Weights of a small GPT-style language model, trained from scratch on English Wikipedia: width 512, MLP 3072 SwiGLU.
Each number is 50 + 12 x the weight over its row's rms, rounded and kept within 0 to 99. Layers, rows and columns count from 0. The size before them is the row's rms in percent of the matrix's.

# layer 5 attention query, 512x512, rms 0.0529, rows 486-511, columns 256-383
093:56 36 61 55 45 29 44 53 52 33 43 34 52 61 60 62 63 49 63 55 64 58 60 41 38 47 62 49 67 46 52 43 63 57 50 45 49 60 45 45 52 51 41 51 60 51 46 32 62 49 62 37 68 56 44 27 36 57 40 35 69 56 35 46 37 50 55 30 54 56 28 54 55 55 49 58 40 29 58 38 62 44 55 60 53 43 49 66 40 61 41 50 60 36 65 25 62 70 38 61 42 52 46 61 52 53 54 40 72 43 57 64 51 47 30 52 50 38 46 33 43 26 62 46 50 39 46 42
092:49 40 43 69 32 57 66 56 63 42 39 76 44 45 62 59 64 64 41 43 66 38 61 63 23 53 30 47 63 62 61 44 50 66 63 43 65 44 28 44 66 34 49 47 54 60 27 20 45 56 26 56 67 46 69 57 35 38 48 48 53 53 46 61 58 42 47 43 53 47 60 35 67 51 59 27 50 74 42 56 47 46 47 51 52 39 58 39 51 60 36 56 36 30 33 29 37 68 48 55 52 44 67 50 50 53 51 50 58 47 54 38 69 56 45 36 50 51 24 61 55 51 51 42 39 46 59 49
093:70 42 63 48 56 57 44 70 49 22 56 57 40 60 36 59 47 68 64 61 55 55 50 70 27 52 48 51 65 52 29 56 38 61 39 40 51 45 36 37 58 38 67 31 45 47 56 26 64 38 54 56 41 41 67 41 32 59 44 38 49 76 47 54 54 48 59 41 50 38 45 54 49 38 51 36 28 55 39 57 55 48 54 61 31 25 61 55 45 54 58 57 62 53 38 18 44 66 63 51 45 25 72 67 57 52 37 43 52 59 52 66 63 53 38 48 58 72 53 46 57 59 41 47 50 49 65 65
096:42 47 61 57 48 53 38 50 34 29 48 32 50 50 68 39 56 57 56 69 30 65 38 52 62 62 54 47 55 35 46 59 51 48 38 45 45 60 61 61 51 42 37 59 65 54 66 70 63 54 62 46 51 63 38 54 44 53 43 39 76 47 64 42 34 58 66 20 36 25 49 44 65 34 58 67 26 29 65 43 68 50 53 37 57 43 41 64 55 27 26 52 45 37 43 55 40 55 38 58 52 49 46 62 38 45 42 28 55 77 51 63 61 43 43 63 42 40 63 28 44 56 47 47 38 61 62 43
092:40 36 61 50 45 49 42 37 52 54 55 22 64 52 67 24 52 40 47 32 56 54 46 56 60 52 36 59 41 43 29 74 55 57 37 60 29 60 64 42 40 64 59 73 63 38 62 70 43 53 53 16 36 49 44 35 57 55 48 53 70 39 68 42 62 47 52 44 57 53 46 57 47 47 46 57 32 26 57 32 46 59 65 60 56 66 33 51 63 40 56 56 56 54 65 37 42 49 38 63 36 60 44 42 67 55 48 31 70 40 56 49 62 42 49 31 38 17 70 45 29 56 65 57 47 48 47 31
090:26 48 64 53 41 57 32 57 48 52 51 53 73 49 51 76 49 52 52 37 44 64 28 46 55 60 54 64 36 45 48 56 55 54 42 50 53 52 69 77 38 47 42 71 50 36 57 43 39 47 56 48 51 66 59 47 54 52 33 54 47 49 62 54 64 43 54 41 38 66 39 40 51 34 61 54 63 36 44 46 48 44 54 69 56 51 44 40 62 42 68 53 46 65 58 65 44 42 38 59 56 58 65 48 46 45 52 77 58 49 34 43 44 44 53 67 61 33 65 53 34 60 48 49 54 72 34 62
098:52 53 49 37 56 42 59 44 51 51 48 31 59 57 57 43 39 75 59 58 48 39 37 48 42 51 56 47 39 50 47 37 57 56 43 37 42 47 49 86 24 30 64 34 48 42 49 62 63 53 66 54 52 47 44 34 61 71 46 50 30 46 42 53 40 41 54 37 50 38 44 48 55 70 29 50 64 45 44 63 73 70 50 65 40 50 33 40 66 53 52 46 79 64 72 50 40 40 76 53 42 60 77 41 53 51 41 55 45 62 48 33 29 80 57 47 37 58 50 48 55 57 44 72 60 43 44 60
089:63 38 55 55 54 48 59 51 51 57 52 52 40 53 26 50 47 66 58 49 36 37 25 46 53 38 42 53 36 69 52 42 55 38 42 57 67 59 57 66 50 41 62 44 74 66 53 63 46 61 57 37 37 24 44 61 40 43 42 74 38 57 63 44 43 63 53 48 60 55 54 37 41 57 49 31 64 68 38 59 63 62 41 45 53 41 60 48 49 49 47 42 20 45 47 39 64 61 70 49 41 24 51 47 33 42 34 29 35 25 44 59 55 66 57 67 39 76 37 75 53 49 30 45 50 52 69 42
103:53 50 46 62 44 63 53 52 47 61 57 50 46 52 71 58 43 57 44 57 60 58 65 40 42 69 56 38 60 56 72 52 47 65 53 24 37 48 28 58 44 46 49 50 40 64 46 55 53 38 31 57 42 66 50 54 58 63 67 46 56 34 46 47 41 41 38 48 46 47 49 44 53 62 38 57 32 69 44 66 58 40 58 53 37 50 52 57 38 58 61 38 56 54 51 69 62 55 52 63 52 35 33 46 55 63 39 57 45 83 48 53 49 61 41 46 58 50 44 36 79 48 21 47 44 47 61 69
096:35 47 44 59 57 33 31 45 48 55 57 24 46 40 64 59 41 49 63 50 57 60 30 43 78 54 38 66 78 54 44 40 66 39 46 57 37 54 48 55 24 63 63 59 20 50 65 44 31 40 60 48 45 54 47 48 39 56 44 56 59 54 73 68 56 54 45 60 48 46 40 46 43 53 27 50 50 37 60 67 50 42 49 52 47 51 68 50 32 62 28 38 54 59 68 51 60 49 53 54 33 67 60 43 54 32 55 49 40 54 57 43 30 55 52 59 43 59 51 50 45 53 49 36 72 42 45 54
099:50 57 59 53 57 35 49 35 62 49 56 44 46 54 32 40 56 35 48 37 49 48 59 70 58 37 47 34 49 54 35 49 51 64 56 64 44 44 40 50 39 48 54 51 38 66 49 45 67 71 38 41 65 27 44 51 62 27 51 57 61 40 64 66 36 48 47 57 51 59 56 50 41 44 48 48 50 34 27 50 57 53 39 34 45 32 44 62 51 50 64 48 69 68 70 38 57 39 59 52 51 59 55 60 31 45 36 41 20 21 35 39 62 58 67 43 71 46 52 63 62 29 38 33 45 41 66 56
099:49 49 69 25 46 58 63 44 61 38 41 44 31 62 42 45 45 79 51 42 39 56 37 65 50 37 46 59 40 38 39 43 64 83 50 49 54 48 58 47 42 37 53 71 44 40 54 68 29 39 74 14 63 54 57 48 67 47 59 58 41 35 54 35 45 39 55 66 53 55 46 36 48 35 46 58 58 47 53 42 41 69 46 36 64 58 53 44 46 45 66 57 60 46 58 57 42 58 44 59 52 59 38 47 25 45 35 39 62 54 51 36 66 41 45 43 57 43 52 62 45 76 43 51 55 38 60 46
107:70 56 34 45 58 67 56 58 58 64 52 59 54 63 67 34 52 49 35 35 70 76 54 70 51 42 33 66 54 55 33 67 53 29 59 53 47 48 55 52 64 60 45 53 59 52 44 43 52 61 62 43 59 60 62 36 54 43 49 50 53 54 48 55 55 58 56 76 44 37 52 44 57 61 52 58 37 81 62 40 52 60 37 37 59 45 26 52 54 41 62 59 51 29 38 44 48 60 70 57 38 48 52 45 56 40 37 58 36 49 65 44 45 53 72 51 45 32 61 52 50 63 55 57 42 62 16 50
107:39 56 43 47 57 40 31 34 66 74 55 65 48 58 54 27 31 33 56 52 35 38 40 62 62 45 53 49 45 54 47 46 37 50 49 62 42 60 34 35 53 41 57 50 48 47 45 42 43 51 64 42 54 14 47 32 46 45 41 45 71 41 58 29 37 47 53 58 85 44 68 58 51 53 45 55 63 47 46 60 32 38 50 51 48 71 55 14 60 59 38 49 57 73 30 72 44 46 21 52 45 42 45 58 37 65 41 40 32 39 46 58 57 52 44 25 46 53 48 53 34 44 38 49 63 30 55 49
106:41 48 38 50 55 43 27 54 54 42 62 51 38 54 49 63 46 51 32 70 17 48 49 40 53 26 60 38 28 47 38 57 34 67 48 71 36 31 42 43 54 54 38 36 65 51 35 51 46 57 36 40 51 33 68 61 43 63 52 52 43 61 53 61 45 50 55 59 45 56 61 56 54 57 51 45 34 48 37 59 52 38 45 60 52 57 57 57 36 39 46 53 62 40 55 48 75 52 79 47 38 43 55 52 53 41 61 33 31 42 44 64 40 44 83 78 45 64 54 54 46 80 60 56 37 56 48 39
103:38 40 57 35 62 55 48 70 57 43 47 56 23 47 48 35 48 56 44 65 55 55 38 60 35 39 48 56 51 28 60 34 68 35 51 28 46 65 53 54 42 49 62 36 42 57 29 86 26 44 71 37 55 25 54 63 59 44 67 49 63 63 58 57 45 35 44 57 59 46 82 36 52 41 78 66 38 45 45 51 34 36 54 60 32 64 49 51 64 30 34 57 33 58 36 28 33 52 56 48 48 45 78 42 35 37 41 61 57 50 44 74 57 55 44 75 73 41 53 47 46 51 73 69 61 63 42 51
101:60 69 63 50 52 47 35 64 47 74 55 52 30 54 60 58 32 53 49 53 40 59 38 65 47 32 30 40 51 44 81 40 42 56 42 36 43 36 50 65 33 65 49 53 49 51 65 25 54 35 45 62 52 55 51 55 48 55 40 42 51 72 58 41 38 35 71 55 46 45 48 44 63 53 59 69 51 54 45 75 49 66 20 59 49 48 60 60 62 39 60 64 66 78 27 52 45 56 22 36 51 57 26 47 49 53 48 34 36 61 42 82 26 57 42 74 52 46 56 52 55 52 70 39 51 52 39 63
113:73 27 35 48 58 62 52 49 42 78 45 67 55 56 68 41 58 22 57 85 40 43 41 94 46 53 53 49 56 57 54 43 60 56 62 75 54 35 51 37 45 49 44 48 61 54 46 54 48 60 38 66 59 32 66 33 44 29 42 77 77 48 57 48 56 60 57 52 43 26 54 36 57 58 54 61 48 28 61 40 48 48 33 57 83 52 48 50 57 59 55 67 62 26 63 46 78 28 57 43 68 50 41 46 56 27 58 66 51 65 67 44 51 70 37 56 40 57 32 54 48 47 37 40 59 44 49 32
111:65 60 48 86 57 48 21 51 37 31 56 29 57 66 40 36 60 33 55 62 46 46 68 32 36 34 53 55 55 54 52 66 37 62 42 45 72 52 67 48 56 44 61 40 58 58 03 46 48 48 27 52 35 45 59 55 60 48 59 47 38 57 56 56 43 57 55 43 54 51 51 36 52 58 50 45 49 50 43 55 51 33 55 62 48 24 57 61 68 58 50 44 58 54 56 44 38 57 59 47 53 45 60 35 55 61 66 45 46 69 45 33 46 52 55 60 57 46 65 37 46 44 41 56 51 49 48 50
102:54 32 56 27 49 41 52 31 63 43 28 63 46 49 41 50 59 44 61 41 64 45 68 75 39 43 76 54 51 43 43 56 65 53 58 50 57 68 44 55 66 56 45 58 31 39 34 33 57 47 53 62 36 53 54 31 63 45 74 65 32 56 54 45 52 41 56 54 65 55 38 63 56 47 58 47 53 58 49 31 46 52 54 70 24 56 63 30 47 54 45 21 37 54 55 37 62 45 53 46 62 43 57 68 53 59 56 37 52 34 43 43 54 49 60 57 26 61 47 67 45 37 57 61 38 43 53 71
105:43 48 45 72 74 14 42 38 52 54 56 51 40 66 71 68 57 51 47 50 51 32 59 44 39 55 59 22 34 22 30 63 32 51 38 34 66 49 55 49 49 44 82 47 49 56 39 30 50 67 52 59 44 30 86 43 51 55 52 66 41 56 62 54 48 55 53 63 46 44 63 52 48 62 54 39 44 39 45 39 46 46 38 51 47 39 55 42 41 37 56 51 55 34 42 56 44 59 46 36 66 43 55 66 58 54 61 52 57 72 40 39 36 43 51 54 49 39 53 32 54 44 61 46 71 44 43 42
112:49 54 28 54 65 62 56 52 41 44 56 79 58 53 62 40 62 63 54 57 46 52 35 37 61 51 58 75 64 80 52 50 53 36 39 54 51 53 60 48 54 27 84 54 60 32 60 53 64 37 67 69 30 56 55 28 60 54 32 56 68 23 53 79 29 57 49 20 47 51 54 84 53 42 43 56 51 68 34 30 35 18 64 61 43 43 61 60 63 36 60 44 38 54 37 44 59 30 40 59 40 53 56 49 39 71 34 55 69 55 45 61 29 42 39 59 46 52 57 54 46 42 46 40 50 40 39 72
101:42 60 49 55 31 53 59 25 47 49 62 57 29 50 61 52 50 52 58 54 40 42 47 72 65 56 46 46 65 47 36 56 49 43 52 41 31 33 72 36 60 51 23 47 45 57 67 74 48 76 67 41 54 35 62 64 55 56 71 46 61 34 57 46 44 59 56 42 65 33 42 67 60 59 48 48 72 35 53 50 46 69 49 41 63 32 62 42 38 43 44 85 42 32 33 76 52 57 73 45 64 54 43 58 53 55 53 45 42 37 27 55 46 52 52 41 32 25 52 60 53 51 42 51 38 34 55 59
108:54 44 59 33 53 55 72 58 63 38 61 48 62 73 72 63 43 73 34 34 54 29 41 64 25 64 41 30 48 44 55 56 45 52 55 36 54 50 56 57 41 58 46 70 46 62 48 47 45 60 46 58 59 57 38 54 46 51 36 51 41 60 55 61 47 55 35 41 24 44 40 61 43 53 46 40 45 58 35 45 35 55 54 51 45 61 64 33 49 42 36 28 56 25 49 55 69 44 72 46 50 43 55 46 58 38 40 99 43 57 44 39 41 60 40 60 56 49 47 53 62 62 63 52 71 69 45 53
104:36 34 48 38 31 51 41 44 43 38 59 57 55 40 68 45 29 52 64 47 37 52 50 51 66 45 46 63 50 55 67 45 69 52 61 39 60 53 66 26 56 33 50 60 47 53 53 43 28 50 69 61 61 86 45 58 42 63 64 44 46 58 40 44 46 57 55 40 44 42 62 46 38 43 60 43 43 30 61 34 50 51 48 42 35 54 51 67 54 53 60 44 51 56 70 79 40 41 62 49 30 65 68 49 62 69 44 46 51 43 29 38 46 40 47 59 48 59 45 52 61 47 68 61 54 90 52 50
111:48 36 51 46 66 50 55 62 64 42 37 43 32 60 40 48 40 51 50 62 82 36 52 53 42 64 53 45 42 34 49 47 24 43 32 61 32 53 49 46 81 58 53 40 50 53 40 43 72 60 66 48 34 40 27 59 45 45 58 42 62 14 49 57 48 51 44 66 36 45 49 44 44 59 15 54 38 51 47 56 57 49 57 43 47 54 53 55 39 61 47 48 36 49 41 47 53 34 32 74 49 64 35 48 42 75 61 61 46 63 36 34 47 49 47 46 48 54 43 45 56 56 24 36 59 55 43 55
# layer 5 attention key, 512x512, rms 0.0532, rows 486-511, columns 256-383
097:53 53 53 35 56 39 34 54 48 42 61 66 43 32 75 43 40 60 68 41 45 43 43 60 61 49 45 64 52 48 62 60 44 46 56 37 48 65 51 58 59 46 60 64 46 39 45 88 44 36 31 43 54 32 64 53 61 36 33 63 49 46 74 72 43 49 62 51 45 48 62 54 60 47 63 37 33 74 38 76 51 38 45 64 62 60 42 54 54 55 45 70 43 51 55 56 45 61 51 46 39 34 42 72 32 29 65 57 51 66 50 57 62 50 38 65 57 36 49 41 55 48 44 51 45 56 64 35
089:66 50 55 45 41 44 62 48 68 18 36 42 58 48 57 60 53 56 43 44 43 50 37 35 56 36 47 27 50 23 36 52 71 30 47 39 06 61 53 31 39 49 44 56 25 48 64 39 47 54 52 54 57 49 53 40 73 44 36 64 50 30 68 45 47 47 51 44 37 41 40 53 30 64 44 60 62 54 42 47 42 44 45 51 65 48 46 23 33 45 36 65 67 27 30 52 61 35 47 72 60 29 22 45 52 45 48 22 31 52 51 58 33 40 74 50 60 34 57 53 38 46 54 36 53 49 65 54
085:43 60 65 48 70 30 59 51 31 49 47 65 38 34 57 58 43 44 42 51 44 73 33 37 57 40 48 67 58 59 48 60 60 32 79 24 61 52 72 56 54 56 17 80 67 61 32 37 48 69 41 45 66 58 63 62 59 42 24 51 52 34 43 48 45 53 50 61 43 62 51 52 62 49 64 60 54 43 62 57 53 47 51 42 56 50 34 68 42 63 47 60 49 25 40 81 38 58 38 54 58 49 59 52 36 57 53 50 58 31 45 55 48 44 63 68 44 35 48 50 42 35 52 62 63 51 41 42
094:36 41 54 39 52 51 19 59 41 64 65 62 60 35 80 33 44 44 66 76 35 53 48 63 65 52 51 71 64 72 55 50 44 29 60 25 67 59 57 50 39 46 37 52 51 23 35 74 48 34 57 48 60 43 58 36 40 57 40 56 61 47 27 58 64 52 39 65 64 68 57 64 36 45 64 59 41 56 44 52 60 61 35 71 49 63 42 61 40 46 55 65 55 49 55 49 40 49 55 12 57 46 53 58 59 52 60 66 63 60 45 54 26 58 37 49 51 27 45 42 47 52 55 64 43 47 39 78
097:60 63 36 52 61 27 58 69 46 71 50 39 49 45 66 74 69 53 50 56 62 62 36 62 58 69 63 41 64 40 65 41 16 59 82 33 32 32 54 57 56 42 47 34 61 72 52 52 68 46 30 57 49 44 63 45 59 44 54 62 66 39 55 54 18 73 48 49 66 55 53 47 52 59 65 54 61 62 37 40 65 60 57 49 33 44 51 55 31 43 71 24 63 41 71 52 41 48 38 46 52 55 66 37 46 58 37 54 30 70 63 43 35 47 40 56 61 42 69 47 52 58 38 43 42 28 20 57
081:58 33 16 57 41 31 36 28 59 54 43 43 43 51 86 55 67 50 52 63 34 47 45 74 64 24 56 38 40 36 65 50 41 55 55 51 46 54 47 39 55 47 51 56 55 47 48 53 74 45 48 38 55 33 42 55 50 53 59 51 45 41 46 43 40 59 68 44 33 59 60 54 50 64 48 41 47 47 58 60 55 47 48 49 30 62 61 50 44 56 41 38 68 36 41 41 53 33 59 51 44 66 32 33 44 38 48 50 60 55 67 50 46 58 41 49 38 46 72 44 44 53 46 39 49 45 49 62
097:60 51 61 70 53 46 57 60 28 61 53 43 43 66 46 84 41 45 41 34 48 56 45 60 65 55 59 58 48 42 41 43 51 65 47 55 62 40 39 42 49 65 54 52 42 75 49 36 33 46 60 47 61 42 43 34 40 22 68 41 64 51 43 44 40 54 41 44 45 37 61 68 59 33 54 24 58 32 41 58 39 35 69 26 55 29 78 44 55 58 67 41 45 46 20 29 49 46 57 56 39 51 57 57 69 65 47 46 35 44 40 54 51 36 31 62 55 61 70 24 53 78 38 36 41 36 71 47
083:76 47 55 56 44 45 58 54 46 19 39 60 45 54 25 49 29 71 50 45 23 42 56 32 47 63 53 58 53 35 47 53 58 51 54 38 42 34 44 51 44 75 57 52 50 61 50 14 39 42 52 68 51 50 42 58 60 70 44 13 37 58 42 55 56 36 46 72 61 43 29 51 53 39 44 43 42 41 48 51 40 64 47 33 61 50 49 42 56 49 44 43 48 55 54 57 38 53 45 50 52 54 54 42 57 59 63 51 62 53 42 52 39 55 74 58 37 57 44 66 53 61 53 65 69 25 47 48
097:56 54 58 45 49 48 52 55 49 28 44 42 56 63 35 49 54 46 37 54 34 39 48 51 51 47 47 62 41 46 56 50 57 34 51 48 46 32 60 63 32 57 44 55 41 52 41 58 42 59 65 52 71 35 27 32 47 42 48 66 49 47 50 51 44 51 74 38 48 45 67 64 59 43 50 65 66 39 38 41 51 57 67 58 54 52 58 56 38 48 45 58 58 46 44 45 53 40 53 38 29 49 54 35 73 39 48 47 68 51 56 60 59 45 70 51 40 31 55 42 59 43 57 49 43 47 35 66
112:35 64 59 60 64 49 73 71 48 27 39 59 58 61 37 52 37 59 35 46 59 37 59 56 42 51 53 35 52 33 35 50 46 48 47 72 63 72 54 53 41 55 52 56 61 40 39 41 52 40 59 62 51 49 57 72 16 53 52 33 36 48 43 45 42 51 52 16 68 57 40 54 29 48 34 55 54 65 46 32 60 59 70 40 57 38 57 49 50 57 46 21 42 46 39 36 54 64 50 47 54 61 72 47 62 70 49 71 39 50 66 63 35 57 65 36 51 29 63 55 48 65 39 59 41 51 66 35
105:43 44 25 45 31 53 64 62 61 34 41 55 29 47 38 36 36 44 46 57 52 51 58 35 45 56 61 48 33 54 53 50 71 53 37 60 32 58 42 43 48 37 50 56 54 45 61 52 64 40 60 43 24 34 69 63 51 44 48 21 40 57 46 44 46 35 50 41 73 43 47 59 13 59 28 26 47 29 34 32 42 26 62 30 59 48 52 61 57 44 55 44 59 86 29 54 36 55 48 37 37 59 52 55 31 42 47 38 54 55 46 55 47 68 37 58 48 51 61 43 36 73 54 41 50 30 86 49
105:49 53 56 54 45 41 57 35 58 46 73 56 36 53 36 62 56 48 61 55 64 64 59 56 47 39 38 43 35 25 62 56 50 36 54 64 77 40 45 64 29 67 50 52 43 30 35 63 77 30 51 69 59 47 55 44 55 49 41 40 32 47 37 53 45 54 44 48 54 61 54 54 35 37 42 40 64 48 62 52 42 64 34 58 52 55 35 39 37 47 40 09 53 67 39 71 58 48 38 28 56 48 52 45 54 63 43 25 67 42 54 62 61 51 54 49 39 54 50 59 70 58 48 48 48 50 33 25
112:64 46 49 56 64 50 66 50 28 45 54 39 63 51 30 45 64 44 45 49 65 26 50 43 42 56 40 51 52 38 37 60 40 72 55 66 61 42 56 54 36 54 73 38 39 62 48 42 51 44 47 41 33 55 33 57 52 71 72 52 46 50 44 40 55 70 48 39 39 41 56 38 48 46 51 57 40 51 34 51 55 43 53 50 51 50 49 43 48 53 62 63 56 29 33 37 28 46 57 42 35 42 47 28 64 55 37 62 64 70 52 48 54 30 63 58 26 58 53 61 48 32 76 49 33 52 64 49
107:49 25 36 44 45 36 51 43 39 32 38 42 61 41 26 59 37 61 41 56 41 46 56 37 24 38 77 36 50 50 65 59 43 39 51 58 27 69 57 29 60 47 66 48 49 40 44 25 50 35 49 74 55 62 46 61 63 46 64 47 61 55 36 52 50 45 62 53 52 38 44 61 55 67 29 61 43 61 59 53 59 40 66 63 43 41 51 32 51 54 52 39 36 51 54 47 43 64 46 66 52 62 57 49 42 48 63 55 65 48 48 40 73 57 39 36 64 62 46 32 57 63 53 43 42 60 59 50
113:61 58 59 66 56 44 32 30 72 67 42 45 56 31 34 39 38 40 78 42 54 46 52 44 55 46 45 42 48 44 33 18 52 48 51 62 72 50 44 46 38 73 62 40 50 63 39 53 57 50 55 47 41 55 33 61 41 68 43 29 49 32 60 47 51 64 26 51 40 45 44 40 26 57 54 62 81 60 56 42 36 56 42 43 59 63 41 60 69 64 49 59 60 37 54 47 58 54 63 28 24 64 55 45 56 63 72 31 34 46 48 55 27 67 50 49 38 37 48 49 54 44 61 46 43 23 35 38
115:52 61 59 52 61 49 56 31 30 21 47 54 51 44 38 44 49 52 55 41 57 62 66 54 55 41 58 68 51 43 42 58 71 38 41 50 53 31 31 37 46 63 53 65 52 55 42 69 45 31 46 44 38 61 48 50 52 47 49 26 57 50 48 51 73 41 40 33 58 55 44 39 49 51 40 66 68 25 35 54 52 47 57 52 42 49 48 49 39 50 50 38 29 54 49 14 47 61 31 30 47 33 52 49 42 36 56 70 62 58 65 75 46 55 58 78 25 45 57 52 32 51 68 35 45 44 59 58
118:36 65 49 47 29 50 70 47 55 56 58 61 53 59 69 42 29 59 56 44 35 42 44 41 42 40 42 41 46 32 52 52 52 38 42 58 43 30 66 53 42 48 53 55 61 68 47 38 60 51 36 47 33 59 68 76 50 46 56 42 27 49 36 53 45 53 45 54 53 27 63 43 42 47 48 72 52 49 57 63 50 50 54 60 61 32 72 50 69 40 49 51 61 44 63 37 53 61 63 29 80 59 52 50 44 58 32 36 40 39 59 49 42 22 61 67 65 76 45 28 51 48 55 45 57 42 41 68
119:64 39 38 40 43 59 52 66 36 58 70 66 60 61 51 42 39 38 45 51 59 44 65 45 58 39 40 36 46 60 46 43 64 62 36 56 58 54 58 51 66 39 40 47 46 58 50 32 71 58 47 41 54 39 43 47 41 51 34 51 49 50 45 40 50 72 58 48 49 45 52 52 45 76 59 68 46 37 49 50 52 50 65 60 53 68 63 50 73 53 27 41 57 42 22 59 59 30 42 71 55 57 50 56 62 42 48 37 38 45 69 42 47 32 71 65 68 65 84 65 62 65 48 29 71 43 55 73
113:52 65 50 58 87 59 38 53 33 59 54 55 54 66 38 56 70 52 54 57 43 20 53 78 38 47 43 46 54 62 46 59 44 50 47 36 43 51 56 52 51 61 47 57 52 70 60 62 53 56 48 41 36 61 55 35 33 59 65 21 50 47 66 26 59 83 31 53 45 36 54 58 63 46 67 53 66 52 57 49 63 50 66 66 48 43 52 47 56 42 63 30 44 57 44 28 69 38 67 46 50 60 68 52 67 52 19 63 35 61 62 48 32 35 60 51 64 68 61 37 49 45 53 43 50 51 36 55
115:49 50 43 48 40 58 48 60 54 62 62 66 74 49 50 51 83 46 46 68 36 69 61 62 38 46 43 54 58 48 58 52 47 59 44 52 33 63 53 33 66 48 51 67 39 48 52 31 57 47 47 60 50 64 57 63 62 64 66 59 37 43 58 56 44 55 46 61 60 30 43 56 54 31 45 64 54 47 38 29 44 48 37 53 56 36 48 35 60 38 49 60 46 58 46 48 48 42 64 47 39 61 44 64 47 62 48 53 54 54 52 27 68 48 37 32 49 48 49 59 50 59 48 43 41 42 61 50
114:47 58 62 43 41 29 34 80 45 63 40 46 59 45 54 60 57 49 42 55 58 66 35 18 62 69 46 64 38 50 54 42 49 40 31 51 64 53 52 53 58 66 54 55 31 45 42 57 55 63 52 53 30 42 45 55 33 40 47 54 67 77 52 48 35 41 55 54 43 47 56 73 34 54 50 64 45 62 77 49 37 44 47 53 29 45 55 45 40 60 69 40 31 62 51 36 51 55 45 26 42 77 38 47 45 25 68 49 67 47 37 55 41 44 48 49 46 51 54 49 51 39 56 65 56 59 57 34
118:56 38 44 52 80 53 51 27 30 47 40 27 66 29 26 65 46 48 44 60 36 44 48 22 60 63 64 51 49 55 40 58 42 54 45 62 28 57 63 57 55 51 52 48 67 32 46 58 51 44 51 59 53 43 64 45 46 60 51 41 63 42 59 57 44 36 69 44 79 50 56 48 46 41 51 52 34 90 29 79 43 39 57 68 54 23 60 64 28 52 59 43 60 39 48 49 59 44 43 59 59 46 79 57 45 68 67 67 41 46 45 39 42 67 48 54 51 36 40 65 34 37 42 49 68 48 64 44
108:40 56 60 59 51 75 41 55 67 72 54 49 64 66 66 47 43 44 57 56 55 67 63 59 47 55 46 32 51 38 56 63 60 50 32 73 65 60 45 53 68 14 62 45 26 38 44 64 57 49 62 51 45 58 21 57 51 29 66 43 48 58 44 58 46 59 39 54 35 55 38 58 24 58 40 50 36 23 45 66 47 40 39 64 62 36 67 70 32 39 27 45 51 48 48 76 59 52 55 37 61 52 33 79 49 56 63 25 48 56 42 50 60 47 70 53 57 56 59 49 56 52 48 71 57 58 30 73
117:45 33 49 53 18 52 61 72 40 69 49 65 40 49 58 54 67 48 59 43 51 58 40 42 41 42 39 51 57 44 55 50 41 41 69 41 44 38 44 78 40 37 46 34 54 41 26 61 50 29 40 52 42 46 46 43 47 54 75 44 56 64 76 33 62 37 42 44 42 55 40 47 59 55 44 65 45 54 53 47 57 63 48 44 41 63 44 41 50 59 49 69 29 71 41 34 60 52 69 49 35 46 52 42 71 74 76 68 44 53 47 76 52 51 42 35 49 42 54 68 43 41 59 47 57 47 48 33
111:50 33 30 30 35 67 28 42 47 40 63 40 35 41 63 48 70 52 61 42 51 29 49 44 45 59 38 31 71 58 59 46 37 52 54 64 25 43 46 59 71 46 48 36 45 55 49 53 56 54 42 67 51 58 42 53 49 52 58 56 39 55 47 46 38 81 59 49 67 54 55 43 35 45 72 44 69 43 47 38 41 41 57 31 50 37 65 90 63 65 51 75 52 31 59 43 41 56 46 47 36 39 53 60 41 47 32 53 48 56 57 33 37 53 47 58 47 52 38 54 47 54 51 38 55 27 64 53
124:46 36 46 64 62 53 30 51 57 46 58 23 33 58 34 35 55 53 48 70 72 43 53 43 47 43 38 42 45 27 31 58 64 66 59 33 60 44 52 41 47 32 42 54 61 50 56 46 51 74 56 51 44 23 47 58 50 55 76 54 38 45 71 38 42 54 45 51 60 61 55 52 45 53 44 76 47 45 67 33 52 53 56 54 60 51 48 73 40 66 55 49 55 64 49 67 70 52 59 61 47 74 58 49 54 74 22 54 32 57 45 54 54 56 56 26 44 53 30 63 55 64 30 62 52 50 50 43
# layer 5 attention value, 512x512, rms 0.059, rows 448-449, columns 256-383
107:64 13 61 61 55 42 50 78 58 46 68 34 52 48 58 62 46 45 39 56 48 50 51 59 44 21 53 55 55 20 35 60 37 62 48 49 58 50 37 39 45 63 52 43 46 19 40 53 50 54 42 54 61 54 61 55 28 53 41 50 49 38 48 59 51 48 32 54 60 09 54 59 68 65 55 57 33 61 61 54 50 65 49 40 37 62 61 40 39 41 26 32 61 52 48 54 46 30 63 61 31 60 55 48 52 53 28 36 56 42 72 43 64 57 62 44 50 58 33 57 51 48 51 65 68 49 60 51
125:46 61 50 61 30 65 51 44 66 47 49 85 29 44 64 51 62 46 23 67 34 49 41 56 51 39 53 49 57 49 42 46 47 66 49 50 61 51 62 40 54 60 59 36 51 53 46 43 44 51 55 45 46 50 39 45 62 49 53 60 49 66 42 60 25 64 58 36 50 53 48 55 34 54 41 59 44 62 72 51 56 47 35 39 74 41 51 65 66 58 61 49 76 53 41 31 35 53 59 44 55 39 57 68 45 52 58 50 49 51 57 45 60 49 48 49 61 57 77 48 44 34 45 19 72 83 69 55
# layer 5 attention output (transposed), 512x512, rms 0.124, rows 448, columns 256-383
104:57 44 56 55 52 50 54 54 59 54 37 41 37 33 42 66 43 53 57 51 78 45 51 39 45 68 41 50 52 57 40 43 24 66 28 57 40 50 63 41 58 48 25 48 30 48 41 35 75 37 64 55 56 52 35 43 49 41 48 25 52 42 52 43 51 59 50 46 63 57 46 04 65 46 59 51 44 39 65 42 49 59 69 55 50 57 44 32 38 55 34 49 45 62 64 35 64 53 60 47 46 55 34 35 59 63 58 42 43 52 69 57 45 52 53 41 54 43 40 51 47 51 56 50 39 67 74 52